config = dict(
    rope_theta=10000.0,
    attn_scale=0.177,
    tie_word_embeddings=False,
    weight_decay=0.054,
    max_grad_norm=1.0,
    final_lr_fraction=0.1,
    max_seq_len=256,
    dataset='wikipedia_en',
)
Each number is 128 + 32 x the weight over its row's rms, rounded and kept within 0 to 255. Layers, rows and columns count from 0. Numbers have three digits each. The size before them is the row's rms in percent of the matrix's.

# layer 5 attention query, 320x320, rms 0.135, rows 222-264, columns 192-255
099:117139148106127066108128091054142202167117134109083103103173146122146091091206168109073141171110104127170147113085120118165117144083122121109089121103162157069148148091163153094099152168080114
104:174102163140168139115164229193115123179109110179101098156097085040110100126237142131110127092120083123139203098095127133157134113149164111140114133111184147075095136094191162175209142107094126
095:074121103138120072156146157138103150104073105095165073082109150134127110182087128142112147124134118160093159125118139143160146142091074159131115190116142120151146118167083121110164160084103127
093:176142176130131097083144153179102177184151088143075097173160181121053139129115156124097174127147078081113177114118181070133155138131120123121138145104131181165119132131110143119167160130085126
073:111173124113153155056131113131143138129114108113105153156146136094135120106194150088128153138121119138109160172124108074134103125106162158151135138121135154106159109127126169159103113134153166
113:099128038136119129160121101134141202140076152172175071123059149066179091118165116137097122119096158124185180152085144130130110121090137152164123187146160100117161109141174126100151094133146164
104:141120065155119110156142157183101118121100162139103098112083119128186109122135102181127132043116178137139145101126126116135149136134099126153151128153173140114149134158151108133095113117200144
104:142107147121098077139137114107160113142128100133102134116159116126138145129100131168100118071124096056107119146145180157139169111200138184105105111072097134157118121154095151147127087074108115
098:108148129165119165143160121083114100090131200146122113159159138115138166099130089138143145147146165147122121118065145115164124135137156143100122150119148096129151129111119166113149069137144132
101:163165112111136122107191120153122153148181132164152125150102075170112151150106130138161143133106125167115151172109137141116163147173071149110103109123128084169096094136136062144148180086097148
093:155120131170170089068126134105128121087104167176080144114127129078120178160041112162113157150116147148095114177119090139092121116104106173104122118150202144101107114095138170081176160094106124
095:183186186114159173153138142085172149122109093090110154097111150123100167157066174095112127115163094138151150169123120088158092067065122107128068109108103126128089141168112156117123105099090129
106:104121129118218127118095120078140167095105151164126144125114127075140118085159137176125210171095142150174172108101160125144109140085199171126095128097166083136094105156156127103158146136113161
101:103135189169116139138125058113138117135101122129181101129199102194105134119082102099151148130105078128123093079166126149162116175153151142159140083159095130150112115129158152136144067189132162
100:150137142098086150114105111165085149054098124169144120134073147144168135186068110151166102106139111158121134149108152111135146138130143132227078158132122195100122180087184107113112057136074154
098:118103192124117172149076180117156090167074158131144118108177081159066141096169153106146121153108161122141072148107107117121133154119118112126144130095175127127158084123119131104143128126127141
097:158131099110187176113119109135133157130177129172144104135134063126121140114140114158073114135109102146187161082123122115115084117120087136133180086125111084099190094139121124145121108080089101
095:087130102065096175148163123136112116116153103116128179134093111105217124121116134088144120151143108131170135153115136119105093069183099123090104111131129093101177169127174166133130161088111124
100:113130104129136141130135159141128127113174097134066117129119141110140147140157166038145108174086098124156123130127148176116072172079172096117112142168149162086092116136102145100118069156153142
099:170156171167122159187127167154102167122111114128167121094097142150143113186155098183097138072121121091191123117149144111101133134109146138130140177135118065076150084101130144118166153156130179
099:133113124133112128081113134156133172116115105143079137103171119111128102089159134187102119111153110154125109106100142122092108131183188139123080122174089112085119150133137138150163142171089100
102:161143189159144140136095135154177151111144174122096121179182092113141112083155126161123087105137158172046110072089145094122135137095166124119085114128050131133210100124168162190121109150148139
098:086102151157117082091140113086153149110154117127169139098050164141124115173160139150119108150071086059127117186158127134153100115133151163162157124128162112113100152137141091117123170149111143
101:219088091110128118141087180155118082167090194140116109160141134076188079163154126142126175059034094114118114124139124145123128133137153149106140165120110145185178127181123153155077104212126136
104:139142148163194129092166134127173162134114164203163119101113140172152089128155168169185130132129157074114185115104129122163128141188125098143168094145122135099125110144123115138194164081094079
102:082122116157110135160159054151125130159161127099232147151116107143140091153145112141101105090129170084114118133099130128132112151107113167112085096132098109096083100134105099166119127068162078
101:135141138085085112104100108106105094137150149152169154088159153140117142082105167114173102112121144154158159186128131167119156104119122136066158070095153093139128092118116089177148145105161064
103:174115159140052158188180111076185108144146122150130142193062123137139125160189135115120115126073082139159140148128133141120097114056081112101092151127143115141089134086164100123123121137089094
102:172125130084098185186149135123124163078136133155146170151145109110095086129121105162099123147165137121120116189131091124076131102130164183184086119088074110105088135044094097166144113167127149
097:111100153133078095191123127140174123139094178131090113084174084088145146139119092169087169154126155077123117070115106136169104088139119140084119162059100162135147088190104132113150095114109100
099:102201110132137094148147151096082084176130162125109162083135129159102099119142119175083119172148144149069158156071116070140110176111079180117105140118134131152070141150105133185128130124119075
097:137123127086141087120100105119102053079163153131150135123108092164130079124106112161135141155116138145156072164169090117132195114133151184104187180115119145140110127107115122129115130109131149
107:072113115113121149139146112126116128133112191179125127137129168110151144121146108144109031108118022105117132132125147110138062162087114078078096160122109150127110130129075152077131116177170200
099:156177134123130126125137184155091175173126123145095126126121151149115163092134165155129189123131133153166121122103119102074098094137145105116111129118100131170171157089095123110104020132081140
072:147118122111174123166119113118101104181130134099109099062137121136119186122156033132096115208088193182129158128115117195076148128159099081133122119148139197135097179151089154113148141118038084
069:124118120094153091134121072139141122167157088122136097116068123108090192183154102130201128083162100152096152132079143163148121112131123106134157188136127075130153142104091169116184146108122220
095:128126142140098151143170119124106175148134128140112125157161131086089147194097186157097148114131121098137163145117070201120099137130121114109118100146106155115104098107102080123167076127063092
072:145131203083131157117167169115146127144080107104103142163159105193123107174149166133157170089136114178121122122130122148132140137143118094150152201132179207151144116131102106161156161169138145
110:170137133105150102077109121167161103086162125082109130121164120160105155105163090056151150124130164182085061091082121063135162157128134056118171129144127162113091123185172130153075169123178112
074:108156116124087115145168126136146148199122169171132125135099141102122127158111180169095082092044169058180167151207083135088142102113089114167096127094142099116165095146101120109131072127099098
096:100065156155112138110117142119118130119149128139084113197133131100105090141129112098134178191123147124139078093122162204113135103116166159089100170134091147100170088079104126159079087188150156
107:036151126111090213127169092144100154137155113174120181147087130098139111144180156083088135105110158122163082146142156138159126111164150113112088085083052116106146122087157152135127079144167127
091:116138112108102121126126185129143160114107167144151119179128115067190167057165105075128101097104088127127158129175187154151137135131218114098162114100143065107082166141144143167141094121129178
# layer 5 attention key, 320x320, rms 0.138, rows 222-264, columns 192-255
101:141104134126126134195114074081168088123148141156128097106130067159158116142184123105090129108105104147119140154135106124127206131207169081106105125210088135151091158170083144135111126105106108
094:163120122126158098115142084094160147169164121129162128144108105113140163088116112147103112137107144180139121122121176084233121041071140121135113156142086122098092114093182139107099162176158166
072:165105100177177093149161147120158078152119100131110069151103109095096155071162064119155168108101106118091105145121096118107118118188129114096144153109124096141153108138121085129099080188102123
083:134126100163084102130176095143120115109133134167143150128015119182190125168132105100212093091124148118097075150131117167140077159145099141140118134221137114121145133101101131184166139183054108
109:118076151135037077159150152123165172098160130077171133114182099132109142094152141129155102087078151127084100170143114128102160136143157144129128105107075124133116087157130088104127088120144073
091:180138134093086129103123080132090121013174089095133147090154103102129156085183120166136104122070096129095117100096149129089112105093120163110135152165125159058116118119186055105123111128172078
096:131147137112177134179120163081173147217065112136103103162061171169122171144057150142144118128121105062101150114127086094117147142111088137113136166122186130168098109174133134130112161137161145
115:116147139120129159109125062130123139148078099128075169178069157117131121128115134098163124102149076099116118055130100168138094158107126132097143203137202138132119107102155138136138147120139109
100:105087151108128166101080102118086157142144125088104068135090114134172122130142092131112135117133106143146103070134087111128076173168179105145112075170119132136128081114057128132136171125086065
099:150160072119124166078108178131158108169171123177170199125157139098104141179107120176121068088166153155087116127184126159143145143062078105152068068140164171143082134140141122120072137144167117
099:134181118199142149089129110141124139142129111120118157120165100159146141124153126162122087102146136044149153124133144188139155074168160110110146158140048141119119109113125107133155132073144125
099:135183164098141151107086165173188190165138161164105115150063178105102141099172124142085147051173114062160088127168133069155104143191126114106081185122185151162128160122079128095163159153110079
103:204117173129162159147149137143112121132139102077145126171188112173109178115152116065169137105180119135063107103131177143150089083164133056114156133167119171185113122133103104151127128138145144
100:188214112125124132132115154099151187128138133167154081103046147158084107161064060115166095119142118150210125159153108150125166130074153155174124148125085136128110182107112167119130140127060095
099:083086160087144130162090102129150114111151044150127123196123137158091113130136146145126098134145176173168119125125095123141073128155132130130100122075109083113093175107146104132139144171114056
107:112135130177155123063126139185103119088189142104124149089074105137195089205043137115141133100113118112158156149159087198118112127101194122139114157207121149159105122155152134125101156118128176
093:160166060088134118126112099128092171121120155148107145176118101168080120110127155108140132129140128133109162156064124103098157142156064144073097112121114193167163124181132115130032118136120073
102:139127140130088087142095117124100114106120157095089105148118122068125155181133160079149149141126171162197158185116079064176112089111135142157068089124148173168149138099140160137168172226097201
096:155144210089103124162123149128160148101119120082127084127131073138144135199104087147080126087088138111139163094104184078138140138150152150122100063149123152101106120121117135040130118118154182
101:121099139089072119175098152113148066156094172101127130115106070134162076122111129099091192122077139098126126157124132114175100103053137126091133192138110171186161132111163095103127099108169108
100:096154159116118160175149125155079166110162086133151125141154104097129092169086145063106135161183105133139115082150094108169104135145105091149194107082071131057130088146127204140139092122177161
101:114125100126140093146116105185104154094141114098103168143082154111133137120152130164093106144113127133130068140136111136161099125107150127114152135125118111154123149139154159174150077126101109
102:113120068115101105089099121219186103149166087118100120127101135076097092089151138157084147165156159109175131176123195119168144153121185133149061104106098097122145121153174174103105109106120148
099:102084067124140054085180188124119121125141128196113127137188176157164061092126141167128154127111154169135174195159134127122228139123101106128091102117163106086085141155155170166114100113126114
099:140109101148125126117201106098115139131120167179068181141058137082118098124138128106128126184127111102140116121108186096094150135073124180126152112033126083121092127184101119172094121141091152
100:144080113088120110085160124097162126184138140149158109127105117070122143105056149153143120150097101088120065181171122171072197179186089106182204133126104117172129196128091140167160117095125142
096:201189084175144151188144067198165149068166107103080079107069110118108146145188085119150124147168128130130129117187127189143061138139150095210112096134148122145126146130089066093113152165128117
107:094130092074107105087144156075065160142126108170126095082121125103140112089101094107074135114159123099132118109163138132179092091140132071099132179078143105060203103159094078129120120103178161
098:078115129146162135154084111116163154092147086147175117096165100141133120143193119107080153127109064015138136154110118088157110193160110084112139142160111089072127175203086147123122169145083122
100:123164138134154108072100152141126139116103094126107144158118104127153124149055122035088076144087101085140142129137141149098085150179112085116108185153128139197129113108164145122158135171154094
097:110116178064129128158093125131161156104118087145089173102120110152090150158169134139128196135150129122083113159072170119144147119160103101093107126088170073124122139110110151146162094119086135
096:100136136132135084170126111112153191081143104100172089137173167111124155133156092126159138130158079085131121133062109143112139168064135136170142099121163158125151169146080103130160147119163133
104:127179091071133160121109107104145140062151132116105082131124112121164158114099108113111178122148116137141115038112113170118134151165116150095142092137135131082159103144147112171122052136124148
098:108107147063128137165113139087093094163117142097146086170103146071155106026115156126158114166157094147109163139103038118154127136148104144166064146117085153105128111134044161128145123126125161
073:166067159118107127144106153152107180075117089108063116122117139180119114107130159110174137149086112142109121119137138119064173157156108171121157134156132121109120075157105107093134075142159143
066:147107143140113140177077122178142131093125107116084133140125136138089136113080146133149115186192159155087139126131148131091119147153102153163038093158126082188115140136146048096095064163132084
101:129115119150097147137147090041087123105107116154116100121122114129121048141119126150172143160117089118111176103132093156131138114115118128114097118177142105128095143093140144111124115099073126
077:157118114132164130071146150115108173163086117094110114129128161125161103115107149146107151099110118096145145078134087131129122106137154173146176121145096097101097096137106136149103075081112155
083:119112169076191143118135225091157112154175154169056107110012136156130164035127161163131100104118098171040182137118124089185132118114089144089108113153132149157156188142122147119096122056099125
122:126085158100147150104140109133115111114139081173154088123133117150116115128126143119173173142105091156107201066142121147146168083083134135113107133145134115153120174095112144187111116086153106
099:104112170171135108138119166118154062153051130126179096075126123151132124106112109153141146107147118144145152078156150155138138165129136152158110114186127104133186122136220159170154136134157091
107:115094145096136174097110177105191090114160195140191093150180113154111080043186146093111147132109167138119121163143144091094180086109130118104139146134115188125119148088145101109087161084120113
097:132098178102108155086076126133125138132124106152188112114154137131118107120129121129200153116133141095100108144141141111121131139067164085130090209125125146139090092059092132221099145100170150
# layer 5 attention value, 320x320, rms 0.18, rows 192-255, columns 192-255
082:110074172119096148163108109173084110114127128075100180118154040129106083176125180116159122131111130164127089099139118159091157097111141164110118051146165180161128114080155096183120102149139142
086:145144116050166131071106120135126133152142139142147127113179134162180157147079197211140134072092090157095185097166164098119113168100101150148098122102116054160177066104124129148171174183131127
093:092114172180067129163156096115139120107107173021123187142147087114191091111118104184142081115187151142111136121132081096112148143161155063124114113099089160137082133101112118101136125156117111
083:137148114153156145107183118163128120215146109141107138172158090092129161071154111102089120124098156164089105115116168089195154207130101129155144122089091163145095103141071118154188140135152116
081:150123154073087172107125130108121141124176200121142072094133084145118119071087071113109122123151104127104102145110174109162163132122140068116138081163166093144119145157153130115204122049077103
080:122102121148155120152149151122117126079180192097133117103155096107154177164118141158084067115139126109150173157095169128120164105135099082055154162143107169157153101149099135089115094150139127
082:120142128133186115130150138128165173132195116162112176077115146141052099103100117149141066174152093140158188085148147070120132082099148162125143093150087078122069084135174157091150022107076142
089:118131128132091129088117153169143185134089100091197139169097123151137136141122140155165159130140145122143193135098105160101119148155087095185160090157162192170119160095132142215149105135098063
085:123101158080101181094209078085149094118132124101122213096109103116160152103140133089111166162152109115154131128161113137150161147123115131128130089135151151125109102063116124187164081210143197
083:135132134166123111121165119118128097166084142112116096106138170160127174144138121113099135178189129147114104126116131068085095106096130119144105115151132146130143098167124118169142114079150153
082:103122128173175074129121158104167174125130116086130225101068083156124139139096109178157132077133113131119133073157160123103109114162099157120150131135129122155105125150108144082091179145094104
083:099139109130115075162157120142107172153112132157105102122187093129111127114134096161114126135144159167118146075094074165076083135156121156087153136148073102117127132095126170108106128121181117
086:098156103134087134108116104125166097143120185128078119129143126169138130141066190147108149114120130144095168097144137089113128131076107125104130103138152158205168123107098121132128107184206164
083:140082056171095096085147100163131147122183101125125178122119186146088171151133105147163112183129122143148117114188118151181173148088124106148119106162170130183103133126109150125116158097157096
084:110106134170144119104141125176167103068104139101092139114133087122198108109108130142123152162086165140177115129130128120108074178171173147109166113119171188201132161149135180082124120161124094
086:150107133152092110139173144134109072156100164133071106182138140129121119113050074153121137123173166144119140115130065054132087155115103126097115092099064095088076130173042142141121070145121114
087:121153148102112168133141128105122124149131115115073063113073123127102112165124106145092073179117147169149133078141157050115115140142212118057113141118124157121114127124119164115063118107178144
077:169112129080174092124082088182081123146170094184103111163191152156119136132177148152129185087190179133150141106125107092125151143124126123123149090143160108132164113150120132103128154158150091
079:190148064122091089113163170039160102128093177123116149100127150108097066080150107159120136185116177098120119089095140176148154137116132122119094127129091122157035147165088097130172131094134079
085:117095183050187163213144099154054120122123109124099151141156147156151108130092130103160143129127089136097097157163041105148143175102166120104076128079091097076134167163120144105124130106119122
089:128162119153140065153147160118132160165125122130068131120113128139075091086063137155117105150111127113121137150128153107093091191130125149161093065155093121149070091181105092109124112166115147
084:127134121116145146204153098137148073129095182097162103107107078128188095151135157137090119182120183128115167144191141128178091169161085123141161106115129161097095145144123124154103096163114141
086:076106156123052146166148156117115123112085129130103172073125180155127112127137097112122067157143173126095113131133119128177118113079153111155127132200089093128141159057174098095138073083095132
084:132168095122106109148132082122133141079163104088135116158165100151102152101091075081159108185164118140128067168137120135157116136156103145103173142184122132120107131155042164102107112093140082
081:133111164108135142195094102079116189093105106106076164109090096123092141153134076111146170093137179133122105074159149145143109084155178154189150094073119110114187150101146192061130097186098108
074:127120147109156089101193176167152138099136081117142168110151176092150128124149074200111124131174170098179122046173131171156145077179143072124123091186214113142105133142114160084129118070141126
088:148158112172084100156150136162097130119067124110102156155096098101082154024055111124132160125169104103105148104114118153112122146078102066085162112205097139155110119138153098082084113124087141
083:115082141208143135065081118135080150144148150128157096114178136139157115165156108146124173231129134161106163095144135156126145133162107127073208095102167127087133108130154133120164170161125177
076:171113136043111160121153188117134125116131085112103170183209090126124102100148088095064127079090093130065155154108085149153109120113161150104081129146142096155141106153072157122119099088095127
082:072127156152192108150089147180117089165080092093106112043139131138069167149110173131148166073058095141118108135124114148120126111081091143149111107089166129122192127116128185161124133155144107
084:117119133075145153094185101161082132100182165130119156107155138122134136091145116136149111127120132117126150119144114111087140113142085118110108090109144159139111137181131181081149169075138145
088:174137105158078110065111156121149116110113083163085153090063153084120134095176149148141125201156126176092152114091161129193103153148101141168185166154135124153127137102144081173118101195117148
098:160148161126135092126071138126061106130125112150137174158200156096164133150148123103099147117171083124093119193165165059120091137155140103080142128129140164158136157159155114101150149130181119
101:132170100128086104084195109144168099075158123130137066145096101169126177134145144115158093161122152127117121170138109136104137116129110147129123105099108129188080135043135198098127188083119077
098:152098091102159120157149049114153105170139153078144162087184170142132104173128143103163046149109099115107173133099156123122144129119194147173127118105166117096091079068184148113140093113162149
094:150077149189064129149095115159131173127103169117142157076112124116143184115166114118140117124149094132071140102096123117191163139120100115117180158132148087143164121181192129083097190115153139
112:115102101139090178133140138119130165080138125150098125145075124091121121173130121101195091173118176117150153172120111172169133123116112132128138138146128132102166172162131115103119100107078123
093:111125102168096166082145173092053148112130123110128078101063176127098119160103127108143157137101184146181140190144172145158157106094174164050138081077185087129120140112151123163095086135161114
103:114122073186117143106126153092138099136102136124142158164112095111154119181127099098159055125109128175094179154118128122101185114154138105126163148166100110116076193123099114103147072180160145
097:163137165116073151094098179158166122052135139123103203038115114133134126137122116161162157072086157102081074149119084145132086142166122132167108107157133136114145123136120120190151127079057126
090:191090161138106181172131116197140060133086148096135183064045054176147134100058146154080147165149109116172147137126162146151115078055119118163138069129080132116149139117128085153095115135053184
105:121151126118063121147126145098095168105085086230084079108187184159121118164118072137159136159125140101154042166098129193156102086121129134183111172150181132148125142115134053070136140129084096
100:109117153183108148130144195123155121210126161139109092163071121096121144126141104134154141127112059067142153140127164110127119096086140118120184132085056141125162102133128173166121113163087085
096:124137108122180131113142119078168137140167190163089127140091071111100165135074129150140114110071110124150129112128156141153166152148104122162137113206090119108092144060094129134120100072156093
098:143163135111078154117107154119152102104143080152119132144146090096169129115137108105139094148150122120196145174102087196139094151109069091128147122152134143170108165129146069166133149160094159
094:117137084171098071140184105109141189117143128099110134095067100113160114107146121124129161068127117165112195159098119185157162123163145171129134084120125117151179125122122102146146052070146177
104:066115151109154134144133183134140159138168121139135135078134156128080090131124197168078148166105170117175179111165121114090095159182172123088103075059098128095169115120183184134134092084126109
094:164121184092181169151148131168117189160065114152113141147121114102159130124109104149113185091128104169122067121146151147056146099193090158128169182102113146122135137096122089094122136084133145
097:139106134130150115115124132183232125096116081124120101123105081151114124098104092143087145128171050096112115091127094129147090128127068124207139065161159152118154182114147132151124122147197115
095:168121146099091125177098108125086116104152161094148080131149136121120141127162193108179101173148105109112111100075168147191139155111143178201178131101095182092112117097146093116096145159091141
088:142112055158161070092127129113098080137115111154125080148144129147085109108157148114106116158162140075138107167178192092192180157094158045132120084111157158174097122147142138149090149145133140
097:166112142196140106140115144112153098136144162107177132182123131086146192112124146147138112159072120135158137181127148086100106165152159125130061095119172152105191149133160200137136119050108131
091:076151129091141129095104195140150169177120094129123096179110119107154162064141126143101212147068118095113097113140144169109121100109168126091160116091095159103132139139084129113109156140118146
092:105155133139150120166118097161152159188164123140080116130121162072149153160148115069152128176109117066099168146174116101134158139125121146149129117128086089138140153068120133105177055090122130
097:097118142134147152122094123210162124121097155119116101120110069155172040151136104125162129161126195087149147153132082149122154146085143105091177121120105077124132212102115133206111168127083118
102:152107109137136169148155114141105146135097069046174114151055127107119149139159192091166156127139129125096095131134081193157112128139092161133157172144129160133123108115153109063153093164100143
091:098139098180147125086158139193110142173125112116152013152142142131133148168157084150147111085148101102174126175147092126135125102124080159142130210152171156136074129161110130139152162056169101
099:090187094153115168101151049168115108150166129121159122108079162129127130089104146166095090149159133164155119147110062138134146139129097180155141162110159111135133124118168162183082137097146097
104:130136144117154087135062135082125119165119135102151123128168106098142130133168125119186194182170124144143104154140140125046137141087174124124195120107112137144162115078056152123138151120086113
098:097112101138177101152067167080168141098116109130126094134222189142116121137135175136125156202107123147106140112135208127149088120164120148125144086127077139156129136131117187119131121112160117
108:114051120106129171149049112112179111177122083151112054131133085156118156082138164137075118144185131177138116079159111081129136220190111146179040145057127098101067164143123133123087095114083174
112:056125118127109134145101134163103105084146053099123124089087121153099143145159129105153089106115143151183109139155112122167172127118142093165112108187150122149139151110151182153106149111138071
106:144111143193078199110130124109123104086127146175151130135111058173107160152104103112207084122155094157214170175107117153153171060124127134148146119160109068168173131062103081144131092163110128
116:139161122138056154134069102137129170104130096170155131096078086146138158182138032120165120157105104135118140151171119173142103110135103147174115078158160076145148154100108130129142132111110071
# layer 5 attention output (transposed), 320x320, rms 0.161, rows 192-255, columns 192-255
091:122152126102133108119146120090142067126140094131172081154145155098171166116146111133103113069144140058120122159112136142147109130183136115114160102107084108186131100176061154087124135112100120
100:168149109155061133175148189137109114078184135136073128177050140079116144151110041050146131175125139117118069128161077148143126091140124116113163070191081181111122135101134097124069072123141143
119:183160088108198121065139133155165148152091066176149047113071132138082211128115153103152127137119091123138075070081185141137127164166146178119180174131196151095130086146121091069121149113181126
095:145104122189135140140105125058110124078110078096132102178115118131100116135089127139161172124123088081161134191149092095085104085150095117182106121181113140090153152141094113136145127154084125
085:123118087134107102104095115092144123100109074158122114157143124146112171123138103127164103105131143096143148134151100155125117170150136176112159103095098130145117153167060114125127135134125151
095:110194140109098138137184124130175066116119113075135179140182176162155135139149100097155094185194179120154084130106075128150109184149095167114123093094140092160137121102150111144138126109059091
093:092095198096104159113099121101140107100067117104151099122114106132179101105160121100201126106071135104110104129147106164170133081076162092164076148091162122157190128122083142126108151164125099
097:112179186104159093133156168121114086164097160124060132149151134101126046108117108110025157163122070160106115112094139074146124112147163120148130118149126139084157146124089126084128146138076191
090:138153093193099072183097168123123120157133155135168102133105142146105112110108075162180133136105140096115123099103160086065141071099157128193122166150144153120157164156131123079144116109094102
094:133092140131143225147084092114130091122151095118110113171105090130116159183119067155105148087131097126114169091185151147110138108125101103156178227142155136113107113128122131146150091163136115
096:129116140078095120131157095056144120064159114131128133167101130179171099156154097149101104099174175081140112170096095149110136140097146128085082118140128176073201172090115132119176033116145167
097:141130115090123193156120146124117122129115141108108116129095065132128156121147120112165100150111062095118079107157179158117152083160108066091142186078109120168161105103115096152130153127071080
087:180120152170110130148127080135096077155174173128193172167168130121124139141157140091107124135158140109111127118149166226176137165169113150117144147119191151138093145136084073131130102054066108
094:119226148092136128148157157143140134145121154156102157201071157168105094102091187153116159117095102206151171098093147012131075127167122110123133128118116125119208093048086144100146130189120141
096:121157111120125085110139067147104109175080098101170123135111119178089109172152118196128156116125081082102073102073150140128172099045128099119097141140108132035073133165101151118083092138072136
098:068170096127140138063113207152100097093194102137152118089098189109074125127136118098111122130074090119082095137106169116111147121155140138205106142119148147137164078149200149136120133136191170
096:130083149141140092132109175104139119095104071101176152162129134182123140147132074147143140069166136127105121139168117182113150107136119143171088111156131030166093115141133128085158129173100106
091:149139160136096139129174164087066105078073149101093202134136114134141107165090137166141132092080148181123110157116091140106106107142155100174113166153114144062152126124151183149163154067157140
085:135106175128150118153077090135088094218137119159106091072147079123085153152110146069137148072163118161093153129158164140097103070104138168172130134132161145092157116074134156136105094173106168
097:099120132178086140074190162136216168213124187141110063134087143063107143147128130142104055073106162105103174123107115152136143155168146141124108035137111094174144074125114116140145108078144097
100:108109153136162179132148115186093114141115107147150077103107155129100184137136083116168127122149111173128166154142118181202110068115161132145100137060162096128116190083143097131133120140094203
100:144147168185116112099135158129148127139134095119153122113101177140105145162119104084148145087124171121158074114131141135134209126091089124137134181126144088145151093075128106074133157158143166
094:168166141101202156108117127182168135211155146105187126127149112059101112113138142110111073127078148151132167139111147095151159110117118132103070117176117127177092137104139122199107159074092114
090:076094195122115101130098143127094105133138115092118124173133131106177120120098112176124093159083115113102145115075119123105135143145117124127145090067048114124130135101134108171131146157114180
093:120128103136085167131132175121159068123170136114180155185101145204121115029117171175137116072155109052111172096148165140103156163206135098089179156146150152083145102138148143163163144130147158
089:153155121137113108180145100162154123159106054121136128124145139129094134146117125071097167151154163113086095127114131126099165111138123071163101136164096156105156123126118199144131136123117134
100:109168104083210142094120168097126104116139126140102134073172201119171029126192160151115086111112102143110101127067115046170159091109179115157103158106156141080135084113142133116140146163086155
096:179180093079075145192128142108136099177140103102131148142090112084101127089089130155147086130174202086205150178191096153090085139112128132182093123113114132085178144154096209120121110100056079
087:196081149181169168101089060162115114132100099089145107107107146069106178117145117064137131097144197145110126126172107116162174099151127150133092137121115121059083138109153116133137138165176165
084:149150111131084139145141106144081132183151150172101092149138154105170097146173068127055117161149104101099157091165088082119162137137132124170172106149123100167125128119158108125177077109112154
091:124167097132123141137104192115117174204083103148108132146139178119118093170138148137102103142146102108159110135076088162160125136165130148097152171122082120160113150000124110131102093137131098
099:130161124131189128146141125111112061132122142134110114140158136187122142092017104077164185093096110168137101155143204072128128121100087111138092106089107161142124126138124168142155215139177128
094:125118123106139143166108109133157068204101072189159148127105125111144147110076125130121152116166119148134126082163128169129079147136071075096114098188140148102089137116180083161120165132115117
097:130113151135160105129102088175113101066107158122148068129125110132127138130157116103157093071110141131136167103158000089117114138094125119150118086136151130151083144078141093147144157169103167
097:153146143132160162143220139083138114057138128110112180103117157122125109082181162136104067148147146154115147130103110108108157139176102123136015102180065120103119114170132158163155159138168150
096:118147096133193115144142141136155122134070105093133092110070192112148096115098122113064097140095056148106114101081137129130160132115167178141136168088106166142102105149094162144029123138179160
103:139149062117089128145103195095052078134125096143162064180034144139146118204100071088159094129113163108127112159138151137092086132162125093127119129163149056110103147081148136179135118165137137
094:152144100111088150095165073114151163086174138133088132143108144106100113136074119117134154126086146161121173098195162190105138151096201137089127118121154136126100212099142140138137099128128154
104:081157126142136155136171088145153191114119087136120133120128091134093138134118160151143111106121175139123115206136164147096160085093124086076125055098149082115178131120155134097168161124153121
094:107155109076118170151098100107148169123132098116115138144051191126075137104116164181104142094105167140179104187122088152124134106065085109141091063219137092110128153116153139149160101089089165
092:135171128040104192107132141186120097170170159132126102130056151125154136100174137183150143127203158142122131149105132138118114166187103061109108156097135067131087133161151101143060152145103135
102:137137094148096194151117113136089096122151076055105083160105130127137164149162137080120140112130140103139146133130110114169140135141160120083151115131141149127154078127135158117111157158187142
099:110126111091113085188162180137097076113161114129146166099128125071112109128144137110116132104147085179126096136108130120070117067125141165156124150078166146114163203092129154087125118149123147
093:172129107203134112126120076172066142142094119069080169176187093129114134150102139140113105146160085171092120165086090182166099115112149174157105152147132074100087129147122075164080155100120182
097:117147131201087140073121107140148161180089092169074164164108125134089114098095087058127108095061149140156134087135110118094130210131130126115148132121046117105110105122173073111130134119107106
095:134133116144175134127128120108112172071092066102101111146131144097143187111121108073065116153120090197109145129095163118216124045159128164109127107148141125161060156144149141141090098117108123
101:087150132071125107144195119147070177121095068133149110136127149130146140119144146132129121160153090155080112094100103091108122109115194147117153091108180153090112135135140198106121185108132200
095:126154185099113116123134138133094093045099203119104119091148087131164139083108095166105164116091113116166157168149139169113111123196145114137177134154109112134125179077123135109108095136181078
097:139138086132148157124104111109158098138130122072167186171057097189088109118156140126082123084157100097101107114118123111124119185121108139154158111123127113165118125164165122146134102142096154
099:128060093118156135129122150094244134141139105082140088146089129118093131159042129107156140133146058110130160158085089134103165149112153159127159115149147066123082105140171168122114097158118086
091:090132158070093133120136122129140095124190123110125055103181108155114139068092111074154111158118108107099134085099125139183090127172159166135133168098087112122211151146153186143114118175162182
098:059152172119125144113136190152125120124097126148121098094094136110123143102237155152172141115184149095159123185084141127145043132129074130149089146030143131090136110161092096136148132093111075
096:098115086194206077148092103150096088092148122243114119129159196131169150058121169127167156125142139127118165159102115118130153155142170102103117131132096124139097128183161053165127126111148100
096:148139116118165114130097197130141112119086115115101138132135117110188088142072092054153072122074124170145102111141081097167121098116165115104103089149135128086141197130151123096147174078134064
097:065204105145134133119244125115089162143110108178091082144118055153106141108109138078137102164127075072127158099099129156124065052082138111135164159099100069053128144089090110129145105099148119
102:111102097138096171114121123188121122118105129123130112144113149171052175120138133143203142200076113133192155121112120098117091126109121094165123094124145118117125168101125122137123125189099083
098:197065120155146101146165081111120124140135125129081115147137121088142163201079095122146123116106137102147151118164144101126095075111102152162154149109152140104127141131131130156131136155102091
097:101105138166136159133163145132183173079135111163184134089099145135157158169201078155102123130147105132050135160121152109106106107114131123167156200123137133152118118071138083137138093108109167
104:136160111213087146144123106133195171106130107100102094083137133107126117133123178179132169167136100068137140084093131138096115032076092095119121108141148150127097099170197126188157098160066143
098:128155131135111102105055182100191128126118140065157061131162134135131122089134123171088110103078070123115159097145152122107164156124083179153138055197085114161155131213122192152159139106206151
105:046123126170156136058135098125097134143105074166120127114090117151100132122102106151112111154165141180137061084152147098160164159174123104137142100095148116159129124141131132140100157167116167
105:110142102130166208113133098137155135191189125168143103154126103143139124138167076128143135080074157132202196153036145141152106148119136172154113118160114100099139167117143129115154099102058131
099:140137152152093195135178120140090128093103102116144138070090056122103125128159122170175157106146163117126081147155135093152100128114116084135164113110139136091125147078181109146105119084113118
111:146134123136113146125086176167189177103154137158098066110129107101111203174127092143151113093121145147139084139121137127156146123143124150108158154101077132105107190100123109146053121141074105